Part of a small language model's weights: biases, 734M tokens.
Each number is 200 + 30 x the weight over its row's rms, rounded and kept within 0 to 999. Layers, rows and columns count from 0. The size before them is the row's rms in percent of the matrix's.

# layer 2 MLP gate, 2048x768, rms 0.0775, rows 353-371, columns 512-639
095,130,202,176,173,164,214,208,180,185,195,162,194,204,161,190,185,162,238,204,188,172,183,190,202,170,198,207,215,228,237,240,183,221,180,162,214,168,193,177,181,126,187,189,254,231,131,135,162,195,142,227,212,261,124,174,178,263,188,206,189,169,212,218,216,165,193,191,186,216,181,191,163,220,198,259,190,174,182,242,202,158,217,194,231,215,194,217,242,170,205,187,160,213,194,182,194,124,202,179,158,215,246,230,189,143,222,250,240,245,189,165,256,207,215,169,209,220,204,203,169,193,172,201,212,175,192,163,222
105,252,165,203,238,226,172,170,224,216,222,220,197,182,195,221,198,219,219,146,169,197,204,126,294,166,235,290,206,204,230,210,175,140,218,167,231,259,195,193,169,188,190,186,254,232,220,212,151,203,162,245,197,192,196,220,192,214,221,247,132,184,236,142,149,182,205,202,186,193,246,201,216,211,257,218,158,252,204,212,120,251,192,213,175,257,206,203,191,167,185,189,209,178,207,222,198,143,226,192,171,164,224,211,210,198,239,199,238,217,170,211,224,174,180,186,178,151,128,162,137,200,164,165,243,162,231,185,183
102,218,192,193,170,195,229,192,176,210,185,139,152,177,121,142,232,202,160,210,180,183,240,228,234,163,188,205,206,203,157,187,183,250,169,178,160,189,230,174,226,199,143,175,199,210,189,179,177,205,186,255,192,205,170,252,179,182,210,190,104,139,213,209,231,175,233,197,187,211,206,220,175,165,174,215,216,202,218,213,199,210,202,195,220,170,201,225,175,241,231,207,178,204,235,201,216,195,184,213,216,207,171,201,211,137,231,232,220,187,215,199,222,193,199,177,190,175,183,178,211,183,204,187,130,203,218,222,223
109,209,183,197,229,247,195,176,167,184,194,171,198,215,214,186,210,228,198,220,165,172,235,194,209,188,185,232,185,171,187,170,195,231,224,215,203,197,233,213,223,158,151,192,196,196,194,187,214,158,182,216,169,170,162,253,159,162,139,188,189,218,205,210,221,222,222,190,167,193,243,172,236,208,214,217,185,230,190,159,174,242,140,194,140,169,228,176,228,235,234,181,237,162,220,165,252,159,198,237,184,180,140,179,203,236,208,146,188,198,191,220,239,185,241,125,159,125,213,197,223,160,164,163,181,208,206,239,245
092,206,200,235,189,252,176,195,206,189,205,184,200,163,161,243,195,275,186,146,189,221,225,162,219,247,179,223,171,209,216,231,267,177,212,190,146,178,243,214,238,202,227,201,222,187,208,198,193,176,258,193,183,206,183,128,201,218,191,248,235,192,223,233,202,206,192,230,193,232,206,268,171,187,161,157,170,197,186,261,197,279,190,165,184,210,178,166,128,242,208,183,212,201,257,248,180,248,175,150,212,233,219,177,261,227,175,188,189,224,224,166,214,234,171,195,221,222,181,182,209,199,226,209,196,177,266,230,235
100,157,281,158,207,196,169,212,197,204,142,199,225,200,197,206,179,246,249,202,155,192,171,197,167,217,187,237,216,169,214,191,179,177,255,229,135,203,212,151,202,216,287,161,184,215,242,212,199,156,237,192,169,102,274,163,124,188,172,191,217,179,215,193,180,225,141,212,210,221,169,191,213,224,160,189,157,199,242,182,175,183,197,200,173,186,182,173,263,182,180,155,256,193,126,174,194,175,200,194,234,162,225,235,223,206,231,191,199,179,161,215,189,155,194,185,208,227,189,199,151,249,185,238,208,174,223,186,214
090,176,179,174,267,201,229,226,223,219,181,208,130,174,242,214,189,231,264,204,246,187,223,147,175,179,173,196,195,154,192,233,172,155,176,215,195,209,162,226,161,141,139,213,204,205,183,210,250,198,144,226,213,209,272,188,247,157,177,194,166,165,300,192,201,225,207,195,188,182,156,211,178,245,208,208,248,237,241,177,171,169,190,197,221,200,167,214,202,227,217,195,194,182,150,192,218,254,240,197,192,175,235,199,197,206,156,165,210,184,204,204,177,166,198,215,148,172,177,188,198,254,188,156,215,222,158,199,198
082,190,141,165,219,251,219,236,206,182,187,155,230,189,172,189,187,263,228,192,161,180,185,174,186,171,154,219,209,214,231,228,180,251,179,190,205,231,201,124,126,168,148,198,185,277,184,190,209,293,194,188,180,235,207,180,183,184,183,194,220,217,212,250,235,141,165,158,185,219,189,148,153,220,188,177,174,196,166,175,211,238,172,156,240,205,215,226,172,145,164,165,170,240,211,216,220,182,197,171,188,236,198,201,176,192,192,156,211,191,177,173,190,207,208,186,223,235,193,182,192,191,207,156,269,210,152,236,247
098,181,152,197,167,203,164,264,186,252,182,195,204,181,162,134,271,208,222,218,170,122,200,222,218,194,213,190,209,257,198,251,223,170,239,246,178,164,168,242,178,131,191,233,203,234,207,182,213,185,229,196,200,190,159,283,182,227,222,193,126,213,214,225,208,205,182,208,209,189,148,232,272,197,205,207,192,197,137,198,164,177,197,187,156,199,167,255,228,172,162,222,171,242,227,161,162,201,191,181,216,196,149,176,211,187,144,187,180,188,235,200,179,215,228,158,226,201,220,211,229,187,202,163,152,132,236,228,232
113,219,152,192,242,239,265,160,244,191,154,236,198,242,206,231,216,209,219,195,158,217,222,186,203,181,181,203,223,190,242,216,193,175,236,152,192,246,172,206,218,243,211,263,217,184,230,191,244,188,231,221,191,189,193,174,215,149,252,168,168,189,195,162,233,238,189,208,188,185,150,217,189,192,217,257,197,245,188,186,169,225,180,201,174,218,193,242,205,161,201,223,153,188,172,194,228,250,254,208,225,227,283,204,244,217,201,221,177,211,200,195,236,222,152,171,211,193,189,174,190,206,214,188,192,179,215,215,222
094,222,173,162,222,223,174,167,286,246,175,205,162,250,194,219,205,174,172,222,207,253,173,207,206,181,188,204,199,213,202,194,199,224,196,185,208,159,205,166,194,123,231,213,214,191,194,155,217,155,191,180,208,201,218,198,182,169,203,149,176,250,236,197,212,204,191,241,184,217,199,205,201,146,169,221,232,226,217,146,206,193,208,205,175,202,224,204,213,217,233,168,166,189,180,154,217,179,134,183,171,123,249,246,144,213,187,233,155,169,209,221,206,174,238,188,250,217,199,187,154,208,158,184,157,229,217,182,198
092,191,162,222,257,210,230,201,198,196,179,210,183,213,146,236,217,189,228,237,217,205,194,214,186,218,222,293,240,189,204,218,196,185,211,237,184,227,193,235,183,157,170,251,184,215,163,194,209,128,191,203,197,152,176,179,217,174,208,228,219,213,226,196,214,195,213,221,180,223,209,221,186,138,206,204,194,173,227,158,171,233,102,187,210,237,247,157,200,195,125,193,189,214,225,199,261,142,178,169,214,214,165,214,213,245,169,235,168,194,153,200,222,216,218,195,221,209,231,176,184,187,197,208,186,143,216,204,207
109,189,217,212,192,176,186,208,155,167,188,201,168,211,236,199,214,204,179,248,186,218,224,171,230,187,219,232,211,192,190,222,251,227,167,228,131,193,175,161,185,206,209,199,175,163,208,186,206,237,169,198,198,133,175,175,166,229,247,182,185,217,194,260,209,205,168,222,178,185,221,194,216,226,140,182,191,210,182,175,239,220,169,179,144,173,223,161,193,177,194,155,182,208,193,182,251,223,195,221,176,163,146,222,216,156,183,271,239,194,203,155,195,258,228,169,243,196,170,184,222,159,224,222,214,186,222,178,235
102,189,218,269,170,174,190,184,190,181,219,208,148,211,207,201,220,172,209,188,183,272,245,226,119,233,205,172,206,208,215,229,220,172,197,205,222,204,228,215,201,252,243,193,237,214,206,149,236,219,216,193,168,148,244,203,231,202,173,205,182,225,194,171,216,191,207,155,241,227,159,195,161,204,219,220,273,228,224,230,240,174,181,202,192,180,213,180,221,263,231,227,221,204,240,195,217,209,186,182,174,181,192,235,153,197,245,212,202,182,206,183,183,229,209,196,200,218,159,170,255,232,167,155,261,138,127,229,244
116,169,225,175,214,176,193,203,219,218,260,205,197,137,185,165,201,207,163,182,188,142,187,247,241,210,196,167,251,206,162,215,165,221,150,205,206,144,184,223,171,229,198,240,212,200,260,178,169,197,214,249,182,131,270,238,223,188,170,163,194,180,142,199,169,237,243,174,269,170,246,197,152,188,176,164,157,202,193,178,196,204,177,208,192,230,172,179,142,176,170,237,193,218,198,196,192,165,196,216,196,256,196,185,206,245,232,160,210,228,189,189,223,239,176,229,201,235,180,162,164,153,206,225,198,133,272,197,122
106,195,201,197,244,197,234,175,247,183,201,231,175,218,223,200,153,210,175,142,194,184,210,212,276,154,219,225,205,205,153,151,257,173,192,191,203,196,163,188,180,182,233,190,226,192,228,188,148,218,217,183,187,223,257,211,213,210,193,128,239,213,250,225,239,215,254,204,242,177,190,221,206,164,218,195,300,246,203,175,251,210,209,142,221,196,167,196,213,164,211,183,195,190,195,212,205,204,182,150,198,171,191,173,197,207,172,230,216,207,210,201,226,200,209,214,195,257,198,208,152,165,216,167,164,207,147,206,134
093,237,224,174,187,172,168,202,188,214,131,208,186,174,165,254,178,229,177,182,211,193,190,192,200,166,227,226,184,217,201,225,192,222,211,194,214,223,180,201,235,204,208,228,247,243,231,195,231,240,184,188,236,199,214,209,261,172,196,268,227,217,184,264,246,146,231,159,209,193,187,164,183,246,173,187,188,226,225,195,180,185,254,185,172,153,197,165,192,172,182,239,172,226,150,263,217,202,208,231,173,221,218,227,226,192,166,162,147,147,191,227,174,217,255,228,159,220,215,200,241,238,191,156,246,220,273,213,252
102,268,221,181,169,210,218,228,250,236,219,161,202,215,220,198,176,208,192,244,226,214,274,191,214,183,175,288,227,202,163,185,186,204,177,255,221,176,143,247,218,149,234,231,170,199,206,137,216,233,138,173,175,192,186,246,163,172,214,205,203,180,193,181,172,203,205,230,263,189,153,210,203,174,224,144,231,196,192,181,237,172,200,206,196,197,209,202,263,181,223,237,192,177,182,186,183,178,182,247,189,196,208,230,169,224,260,192,171,142,257,213,169,203,240,189,215,217,226,154,198,202,209,184,200,190,208,238,235
099,172,223,228,228,173,263,263,197,204,239,190,182,196,212,225,179,228,152,228,190,235,246,192,175,236,171,200,188,167,185,220,226,215,210,216,243,185,184,222,180,228,209,202,200,258,199,235,213,209,200,257,177,195,222,189,224,238,183,181,175,194,221,235,224,202,265,198,221,237,178,192,169,179,199,191,170,221,178,190,206,223,240,217,229,183,173,179,178,199,196,162,159,202,214,207,222,172,213,190,219,207,220,197,185,198,208,228,257,165,216,196,245,239,220,147,168,155,208,217,233,215,155,172,268,224,216,202,203
# layer 2 MLP up, 2048x768, rms 0.0802, rows 353-370, columns 512-639
090,205,163,209,211,182,176,166,202,204,220,187,190,222,217,284,203,166,195,220,198,222,207,196,193,226,247,231,191,245,142,156,187,203,161,200,182,221,226,205,198,156,190,164,213,161,216,183,207,203,230,187,197,216,207,225,203,157,202,159,199,151,231,201,170,191,230,223,168,177,205,193,179,230,192,244,200,143,185,224,272,232,286,229,173,220,157,217,174,194,210,194,205,214,188,180,224,221,106,185,260,164,239,195,194,204,218,202,183,195,214,250,194,183,214,217,217,222,193,199,200,201,237,257,222,187,188,247,155
124,218,219,242,202,193,180,156,223,249,214,177,183,246,241,238,211,196,188,229,190,211,209,231,212,181,218,196,195,164,172,223,207,169,223,202,178,173,260,226,230,186,181,247,187,202,207,244,189,225,176,248,217,252,160,182,223,201,218,193,147,207,228,205,210,207,199,175,188,216,213,144,178,198,202,208,180,198,207,168,194,185,223,223,170,230,192,224,214,209,282,136,180,170,166,171,231,248,245,233,210,187,192,212,172,211,228,177,219,207,172,203,235,158,155,218,210,178,156,189,128,159,185,189,267,234,217,199,244
105,223,188,191,244,228,235,207,166,193,173,188,168,209,165,221,266,155,165,163,215,177,214,256,210,210,200,213,165,211,232,226,205,252,190,222,173,155,182,207,201,170,201,175,178,182,133,209,176,265,156,192,188,211,160,247,183,203,209,160,184,160,234,199,170,219,162,230,173,205,213,267,174,215,207,219,235,181,173,251,188,257,137,255,190,213,197,167,214,215,217,189,272,203,233,229,205,193,259,238,196,214,203,217,235,218,200,240,207,166,200,245,213,193,202,161,173,199,199,197,242,229,199,111,195,224,197,207,200
113,125,199,183,202,204,186,184,231,186,167,201,191,185,230,163,185,206,142,237,210,255,195,107,195,191,163,194,168,218,166,170,172,164,208,198,190,195,141,228,196,234,209,256,214,226,229,206,174,168,211,151,163,231,206,255,144,230,266,159,235,163,210,189,185,154,198,245,198,248,224,207,178,219,231,202,223,209,232,193,217,189,198,147,241,195,172,218,220,234,237,231,195,142,190,145,235,232,180,220,202,212,210,196,224,216,220,202,159,210,206,205,256,209,229,167,209,208,196,175,203,158,179,200,227,241,220,194,191
106,232,153,179,242,165,205,275,276,198,197,183,106,260,202,207,184,201,196,288,240,207,261,205,231,209,214,166,149,274,166,189,229,239,213,204,161,153,223,194,223,225,189,232,246,151,169,171,221,220,183,227,160,218,188,211,197,189,187,228,163,184,246,211,216,223,219,223,172,152,266,153,179,225,175,194,199,225,110,186,223,206,208,266,229,202,204,180,170,208,170,189,169,242,143,203,193,195,188,212,205,204,245,210,117,249,228,243,183,242,172,184,199,243,195,238,257,213,194,158,149,227,201,200,201,149,143,227,151
090,239,191,193,216,187,210,135,178,221,265,210,230,158,180,190,192,169,196,142,174,241,194,191,210,157,211,181,196,202,226,230,198,194,255,209,194,222,186,233,168,185,171,170,168,164,139,147,198,193,244,162,190,248,156,203,264,233,166,205,197,261,234,216,195,182,172,173,199,199,206,186,204,219,269,206,232,198,180,200,231,152,249,181,229,205,241,192,176,184,135,257,261,177,193,234,227,223,211,216,200,204,140,214,229,168,171,230,202,182,187,238,160,198,187,182,196,205,239,192,225,161,199,232,181,230,177,213,178
102,185,190,178,170,165,194,162,221,198,255,233,157,150,159,258,203,208,208,199,150,206,183,213,175,187,213,179,194,238,226,241,173,249,231,150,193,212,237,185,199,170,186,298,147,175,196,166,171,190,195,223,172,208,182,214,246,202,180,151,161,243,199,155,210,222,204,219,190,202,152,227,214,189,147,177,182,134,129,211,198,186,169,217,190,227,252,205,222,132,155,230,207,213,191,181,247,172,148,192,208,198,133,203,244,194,201,220,208,142,211,158,168,234,222,169,207,212,193,221,256,170,226,181,185,209,199,222,191
097,192,191,137,142,197,205,255,235,236,217,201,199,217,172,203,225,197,158,249,211,223,166,205,201,191,228,208,204,222,188,201,185,181,218,276,157,196,223,226,203,207,171,224,193,185,160,103,224,214,188,214,248,206,247,178,163,208,196,214,231,181,175,189,175,201,229,266,237,222,231,256,131,148,197,189,250,141,170,217,206,204,185,176,227,225,183,194,185,203,205,180,118,239,200,194,235,186,172,258,207,155,174,183,217,187,99,148,196,241,219,219,213,211,234,200,222,179,208,188,204,128,214,173,202,202,169,208,228
092,203,220,203,196,217,228,199,168,174,220,207,213,167,236,218,201,231,227,196,237,214,130,207,166,210,227,256,205,214,215,135,157,282,191,137,232,161,258,151,182,245,208,184,190,195,155,242,183,203,173,205,164,226,198,170,185,143,219,179,227,212,179,188,261,224,217,209,241,193,217,180,165,194,222,188,203,220,190,188,205,173,216,208,193,198,190,197,153,188,185,160,248,249,177,221,213,190,193,185,170,195,258,206,212,180,173,276,189,219,213,171,214,186,158,241,149,207,211,210,172,214,232,215,253,249,176,202,156
110,131,167,172,207,178,193,227,223,199,189,218,211,232,264,178,188,182,181,207,211,181,267,144,175,174,166,179,194,196,211,154,151,200,210,208,239,150,170,139,218,176,146,183,203,166,199,154,227,201,176,170,189,190,187,172,148,150,132,238,189,209,158,204,221,250,186,155,204,185,164,221,212,209,206,225,204,235,191,193,151,206,178,232,211,224,237,220,146,219,181,120,184,187,200,191,292,243,253,178,181,214,204,242,141,216,242,184,177,200,168,181,215,152,165,169,170,187,185,242,206,141,175,181,144,246,186,166,212
097,219,199,183,193,210,277,179,239,201,212,181,152,215,166,241,206,145,202,166,247,210,194,190,160,212,216,215,221,237,142,227,100,214,186,236,210,262,184,181,202,152,252,174,175,196,270,195,182,224,177,170,137,203,219,200,210,204,191,228,188,206,202,179,193,264,144,241,227,206,215,188,150,230,247,256,173,178,189,188,217,226,200,208,222,223,214,227,178,189,151,174,137,177,224,151,205,172,205,198,188,213,194,213,183,181,243,225,190,201,253,187,201,249,282,203,211,169,239,214,193,210,230,177,183,188,228,262,178
100,183,208,204,199,190,225,188,188,181,212,202,167,173,213,195,135,203,183,195,241,210,203,164,212,199,134,137,212,194,179,241,187,183,181,168,189,167,218,209,168,223,216,194,182,235,220,164,165,203,230,208,103,155,213,245,156,157,138,203,163,191,192,205,249,217,200,186,225,235,167,172,196,178,171,207,196,218,219,178,209,199,268,205,168,159,193,214,178,200,206,190,211,196,199,188,177,161,197,188,213,225,196,194,244,235,227,262,198,212,193,180,223,219,174,266,212,198,174,152,260,206,186,206,151,240,234,256,153
104,184,178,217,196,236,191,198,215,204,178,240,195,220,200,191,192,196,213,195,191,256,170,172,245,155,208,202,196,184,205,169,131,218,256,212,222,157,138,168,198,199,260,199,177,193,210,219,223,191,188,244,149,165,187,207,214,238,145,250,142,242,201,226,226,192,215,212,198,179,230,236,188,184,144,182,222,201,246,154,217,214,178,221,192,236,220,170,205,232,213,177,209,149,206,214,258,195,171,208,192,202,222,231,159,246,237,222,206,233,208,232,178,163,191,215,157,193,206,237,205,204,153,177,174,194,201,189,194
108,243,189,220,167,191,204,198,194,252,169,190,180,169,248,193,264,240,192,210,276,211,210,191,212,209,224,206,202,223,205,212,262,186,202,235,197,204,159,222,239,169,179,247,253,236,181,177,238,205,192,231,134,179,161,228,198,195,91,211,203,218,212,152,194,183,233,150,131,198,195,243,237,230,193,236,205,173,207,155,169,186,143,174,167,224,238,257,199,208,232,220,234,218,227,201,229,187,204,225,231,184,191,175,274,195,199,213,152,191,204,160,168,174,203,132,204,193,195,206,167,192,212,161,200,208,143,184,229
103,194,202,245,190,162,192,203,158,214,159,246,267,198,227,161,165,166,184,216,230,221,210,179,197,158,154,205,205,198,239,216,207,219,186,254,223,165,188,221,159,183,192,188,164,214,220,215,162,238,166,195,242,156,197,222,254,233,235,181,211,219,211,205,225,198,238,232,194,184,125,246,162,275,196,210,205,235,205,156,180,152,223,178,178,191,194,194,162,161,186,162,188,156,173,166,231,171,213,228,205,204,233,240,253,235,172,257,235,220,147,210,162,222,229,167,176,202,201,238,226,170,147,158,177,209,167,190,187
106,215,202,228,126,187,261,185,165,192,236,187,232,177,216,199,197,186,195,183,151,193,227,179,201,220,144,194,267,246,255,229,226,205,228,194,242,159,222,229,239,242,230,191,246,193,246,167,238,211,239,131,231,200,185,214,254,254,228,186,200,213,194,211,200,168,206,215,219,189,239,242,216,157,202,228,225,207,199,180,205,233,241,229,152,264,188,229,184,221,252,154,196,150,176,177,217,209,211,209,220,144,168,211,185,217,242,186,189,174,191,179,146,204,197,186,243,201,212,242,190,170,168,185,173,177,233,179,237
087,240,220,227,179,216,194,175,148,203,182,179,178,230,215,130,208,197,208,192,220,203,220,196,166,178,204,204,196,239,164,146,177,195,245,254,221,223,175,209,200,184,207,167,204,123,255,205,222,195,258,183,160,190,239,248,165,180,195,211,155,171,160,238,274,203,218,212,188,196,208,168,193,193,204,192,245,186,166,199,179,218,171,200,180,202,241,134,245,177,133,213,203,163,238,182,186,199,167,233,199,272,240,190,240,173,227,149,192,197,177,203,169,244,220,157,161,239,221,156,177,171,180,183,186,173,269,251,246
109,225,182,191,214,151,176,148,191,206,232,189,230,207,222,206,212,177,150,138,190,221,247,195,213,217,203,216,215,234,207,176,240,236,167,225,216,214,238,180,183,181,231,226,175,202,178,167,253,150,168,202,216,223,178,195,198,243,170,216,172,177,238,216,198,239,196,264,113,163,146,206,211,155,245,250,172,241,162,187,224,208,172,173,169,230,213,195,193,180,148,187,217,219,191,235,191,125,200,180,160,190,116,151,249,215,202,149,199,193,202,184,168,245,182,186,167,189,196,235,177,172,162,176,275,149,202,240,179
# layer 2 MLP down (transposed), 2048x768, rms 0.0766, rows 353-370, columns 512-639
104,219,170,189,207,215,245,207,211,159,158,175,221,215,172,181,185,174,175,191,126,209,198,189,236,173,222,246,224,197,147,181,156,141,202,144,202,209,242,177,187,197,160,144,225,171,251,203,216,179,164,177,203,197,214,230,204,182,212,209,182,242,234,167,182,168,179,190,175,233,161,187,208,169,145,231,214,247,196,205,194,242,188,185,261,164,190,250,220,173,195,198,196,165,192,209,175,215,203,180,157,150,223,224,215,148,212,221,224,234,214,207,198,187,213,236,222,179,128,217,186,241,216,234,216,135,169,193,184
107,240,228,232,197,242,200,221,215,231,224,191,189,145,186,192,217,182,154,169,231,212,229,172,207,191,179,186,167,197,226,182,193,224,186,230,209,238,179,156,97,211,193,169,217,178,221,206,146,211,218,199,186,218,192,138,233,214,247,206,177,192,196,179,205,168,171,261,262,200,188,254,203,125,179,185,169,251,124,180,224,183,219,200,153,313,182,208,208,214,208,188,228,205,227,194,186,267,220,235,182,169,247,210,184,207,157,182,183,223,167,165,192,205,163,217,216,188,228,223,196,205,235,176,188,198,182,235,215
103,208,142,259,236,160,225,214,235,198,181,157,179,163,195,273,215,231,140,170,227,241,238,184,253,191,241,201,194,161,188,195,152,202,195,212,203,170,222,175,165,169,192,183,221,209,188,186,228,245,162,220,246,217,182,154,215,247,254,231,207,156,215,202,191,171,169,196,140,216,154,138,197,203,238,216,225,179,134,194,233,195,210,249,197,234,210,165,180,186,185,209,251,186,192,206,185,207,164,210,193,221,162,220,203,168,216,258,230,241,194,198,178,214,160,112,238,242,172,154,210,137,205,174,192,170,162,135,221
102,208,221,215,199,217,218,196,202,252,173,210,219,193,210,251,204,197,178,170,198,249,213,177,206,237,200,198,203,228,207,176,236,234,244,218,186,208,128,205,190,206,206,246,161,259,255,185,170,170,211,203,204,187,217,170,237,257,204,205,179,181,215,139,174,165,271,211,231,161,210,173,168,207,234,215,171,171,192,200,199,220,186,174,220,274,170,213,232,170,174,213,187,216,163,178,187,211,183,166,172,167,197,235,169,172,221,231,194,154,186,230,160,178,206,240,194,172,222,187,173,247,180,202,213,271,175,200,147
107,238,206,198,201,173,154,178,293,211,193,231,150,214,213,192,228,196,231,200,207,197,234,162,179,221,231,198,158,174,162,187,238,213,240,136,218,166,191,178,216,180,169,207,230,174,174,173,178,170,236,218,147,233,179,229,207,194,201,181,162,166,199,200,194,248,228,219,201,219,238,85,131,202,154,196,206,179,196,195,166,166,218,246,232,225,165,172,182,191,177,209,157,240,177,250,179,197,248,201,232,196,231,228,152,225,215,208,243,224,192,168,224,226,209,242,237,200,198,186,195,196,238,237,202,144,171,192,191
090,229,181,243,194,218,149,232,180,208,227,175,214,157,161,170,183,243,134,175,247,182,213,199,180,199,186,186,232,186,203,168,183,167,217,163,236,177,195,221,138,266,223,191,176,297,187,193,194,194,222,187,253,238,187,210,229,287,194,221,187,240,219,206,185,173,183,180,228,203,191,195,217,230,205,201,157,187,212,189,235,150,239,156,204,194,210,192,210,162,175,211,217,182,174,212,207,241,223,228,184,195,123,191,214,219,186,212,158,138,178,215,164,199,196,144,214,203,210,203,212,189,229,184,214,181,192,213,204
102,213,209,253,228,237,239,206,197,226,192,215,179,221,184,200,172,206,215,270,168,212,219,173,156,240,223,198,225,229,152,166,258,173,206,175,162,194,200,198,158,206,221,207,185,150,185,184,251,189,215,212,191,206,236,181,240,212,140,230,169,218,230,217,200,185,201,214,168,168,189,161,177,187,166,207,175,175,174,197,202,213,184,199,167,258,281,206,237,138,214,217,200,192,180,178,270,193,212,233,185,174,215,207,239,144,211,226,153,169,235,221,240,189,177,193,179,190,193,189,192,206,219,173,200,244,220,217,174
098,222,172,163,147,187,143,226,198,191,217,233,201,198,214,177,210,225,179,213,248,215,160,209,199,181,173,165,197,243,214,206,199,193,215,187,220,234,224,210,166,186,153,181,177,164,198,156,230,257,229,220,195,263,158,145,151,193,166,205,161,217,166,204,183,168,212,257,243,141,233,211,175,192,245,172,229,197,162,184,204,223,201,190,237,196,247,200,201,179,203,154,189,248,219,196,228,175,198,253,181,203,194,170,184,250,191,203,219,242,204,179,195,214,205,285,262,173,202,175,229,163,198,220,234,223,176,188,173
095,179,235,207,148,235,204,180,114,215,208,225,177,186,166,266,226,249,253,195,183,243,206,157,213,200,204,181,272,169,209,142,167,238,233,189,147,162,190,191,211,193,181,203,124,138,228,228,200,239,186,166,187,204,164,206,191,229,152,202,164,216,181,152,203,183,263,203,273,236,232,191,163,200,194,185,224,200,163,258,169,193,185,186,210,167,212,202,165,174,177,226,190,166,252,213,164,195,203,247,198,253,183,162,257,169,197,229,207,167,190,185,242,217,206,205,197,244,176,220,222,205,181,238,166,191,219,198,176
104,174,202,247,184,205,205,181,168,180,239,159,196,182,222,210,178,226,182,174,224,148,185,223,218,190,158,195,172,167,247,235,195,193,176,220,210,234,148,254,217,220,196,257,207,200,202,187,145,211,189,212,211,201,195,190,240,227,211,230,230,148,181,214,174,218,260,218,181,245,214,180,230,171,155,158,190,284,216,179,152,150,206,183,172,133,187,200,135,228,169,196,172,176,208,238,163,190,238,178,175,205,227,179,182,162,168,247,231,247,207,192,236,186,182,220,106,266,176,185,243,186,194,228,194,232,228,171,193
100,198,182,182,166,166,254,190,227,192,202,170,204,235,185,216,218,210,207,188,222,220,246,182,174,175,234,187,180,171,128,165,176,186,155,243,182,220,197,191,180,209,210,158,246,226,292,225,230,186,146,149,178,171,245,190,221,173,190,185,190,197,256,186,203,236,181,227,194,243,198,156,198,173,267,226,221,188,209,178,182,233,186,201,224,131,163,265,170,186,186,200,200,174,190,166,197,219,198,210,153,188,207,205,219,221,175,186,202,220,226,187,159,237,194,195,197,197,200,248,229,200,190,211,197,174,209,253,187
100,206,270,222,244,168,167,231,193,204,233,192,155,159,201,209,188,183,170,157,187,173,187,172,205,188,207,210,217,180,228,198,196,172,203,198,211,190,169,195,206,218,211,233,245,196,197,220,146,210,239,191,155,175,262,207,184,202,160,216,207,204,188,196,229,193,181,213,243,167,201,178,203,166,217,202,249,200,188,221,210,201,218,242,172,160,220,173,195,172,171,213,217,186,189,202,195,168,184,179,221,240,145,195,189,221,203,174,159,185,180,212,199,186,189,265,166,249,189,204,200,162,183,219,207,176,229,268,270
105,143,215,181,189,208,197,204,230,208,202,220,210,190,237,169,155,221,199,273,126,238,189,216,235,202,193,245,194,185,161,182,190,161,228,201,128,184,175,264,238,165,210,207,256,213,184,200,252,212,222,187,181,174,158,257,220,199,228,180,118,194,239,175,238,218,191,181,229,206,204,196,204,149,171,175,268,210,266,182,230,243,230,234,169,258,193,204,150,156,197,218,206,155,250,247,216,187,198,196,215,176,249,189,208,171,246,189,244,175,204,201,141,151,195,189,199,228,180,192,197,244,209,219,198,178,245,193,228
103,214,194,171,183,211,214,174,128,238,184,179,179,150,225,218,242,176,226,218,222,240,150,212,238,193,240,250,187,204,187,156,255,190,241,219,190,190,199,193,242,146,129,219,190,196,142,174,225,170,210,243,190,176,140,200,183,212,188,161,214,196,217,167,170,161,155,191,181,230,204,205,216,235,216,222,204,222,184,175,164,220,134,172,196,232,215,236,165,218,233,164,191,218,183,177,218,194,152,225,189,234,180,230,224,181,220,193,197,207,151,246,198,202,212,192,227,241,218,201,142,159,221,140,187,283,202,137,185
105,207,255,257,212,207,202,157,176,193,192,203,171,204,156,237,181,211,166,198,192,217,204,192,184,171,199,230,177,208,211,164,233,209,216,209,247,216,215,204,227,158,243,147,166,167,218,198,199,183,199,220,228,243,230,177,189,179,183,174,254,263,216,160,204,164,154,201,215,182,135,236,182,199,240,225,228,233,213,223,219,175,212,160,159,145,170,210,244,190,177,191,194,191,226,195,199,205,214,239,224,178,185,229,221,197,199,211,212,152,193,215,197,182,202,216,175,198,199,157,196,179,101,254,152,197,165,168,231
106,202,196,186,245,238,252,207,166,233,224,208,212,185,250,232,237,193,215,183,179,242,208,205,172,174,160,200,177,195,194,181,204,238,197,197,201,202,266,191,188,176,182,190,198,221,222,228,172,236,308,190,206,155,164,173,209,193,213,173,208,190,166,170,194,149,218,194,191,249,174,210,220,199,213,229,200,184,187,219,217,183,176,186,189,265,149,175,190,226,203,254,256,173,225,181,169,139,144,234,236,163,164,165,174,136,199,194,205,174,238,194,211,228,189,197,184,180,172,165,260,130,189,211,236,225,163,154,244
090,246,183,160,223,234,215,164,196,159,219,198,186,164,216,192,199,184,200,225,182,237,267,182,214,161,189,149,191,194,189,178,200,212,269,138,189,203,174,183,175,191,204,195,212,255,209,264,228,217,226,141,208,161,180,256,247,187,198,203,208,117,146,194,190,191,139,190,245,199,253,214,199,137,252,188,213,174,218,206,228,208,220,151,220,212,169,185,217,241,165,198,228,135,202,174,198,228,193,196,212,198,228,171,216,194,236,200,274,192,211,190,200,208,207,153,145,271,210,161,183,222,216,206,183,214,202,235,221
103,201,175,218,196,199,183,232,192,219,177,194,197,178,195,235,206,224,191,242,237,178,171,161,224,207,188,159,125,249,204,161,209,178,217,224,188,160,212,138,229,229,224,257,226,190,260,230,217,190,218,168,207,177,181,214,226,172,191,193,204,182,207,204,198,210,145,236,178,173,175,188,202,222,179,208,187,221,191,200,216,190,208,196,183,260,222,205,188,187,232,190,174,180,190,228,188,109,185,195,185,179,185,203,191,199,192,167,146,206,231,152,249,213,180,187,232,194,234,214,163,148,176,216,186,167,241,240,221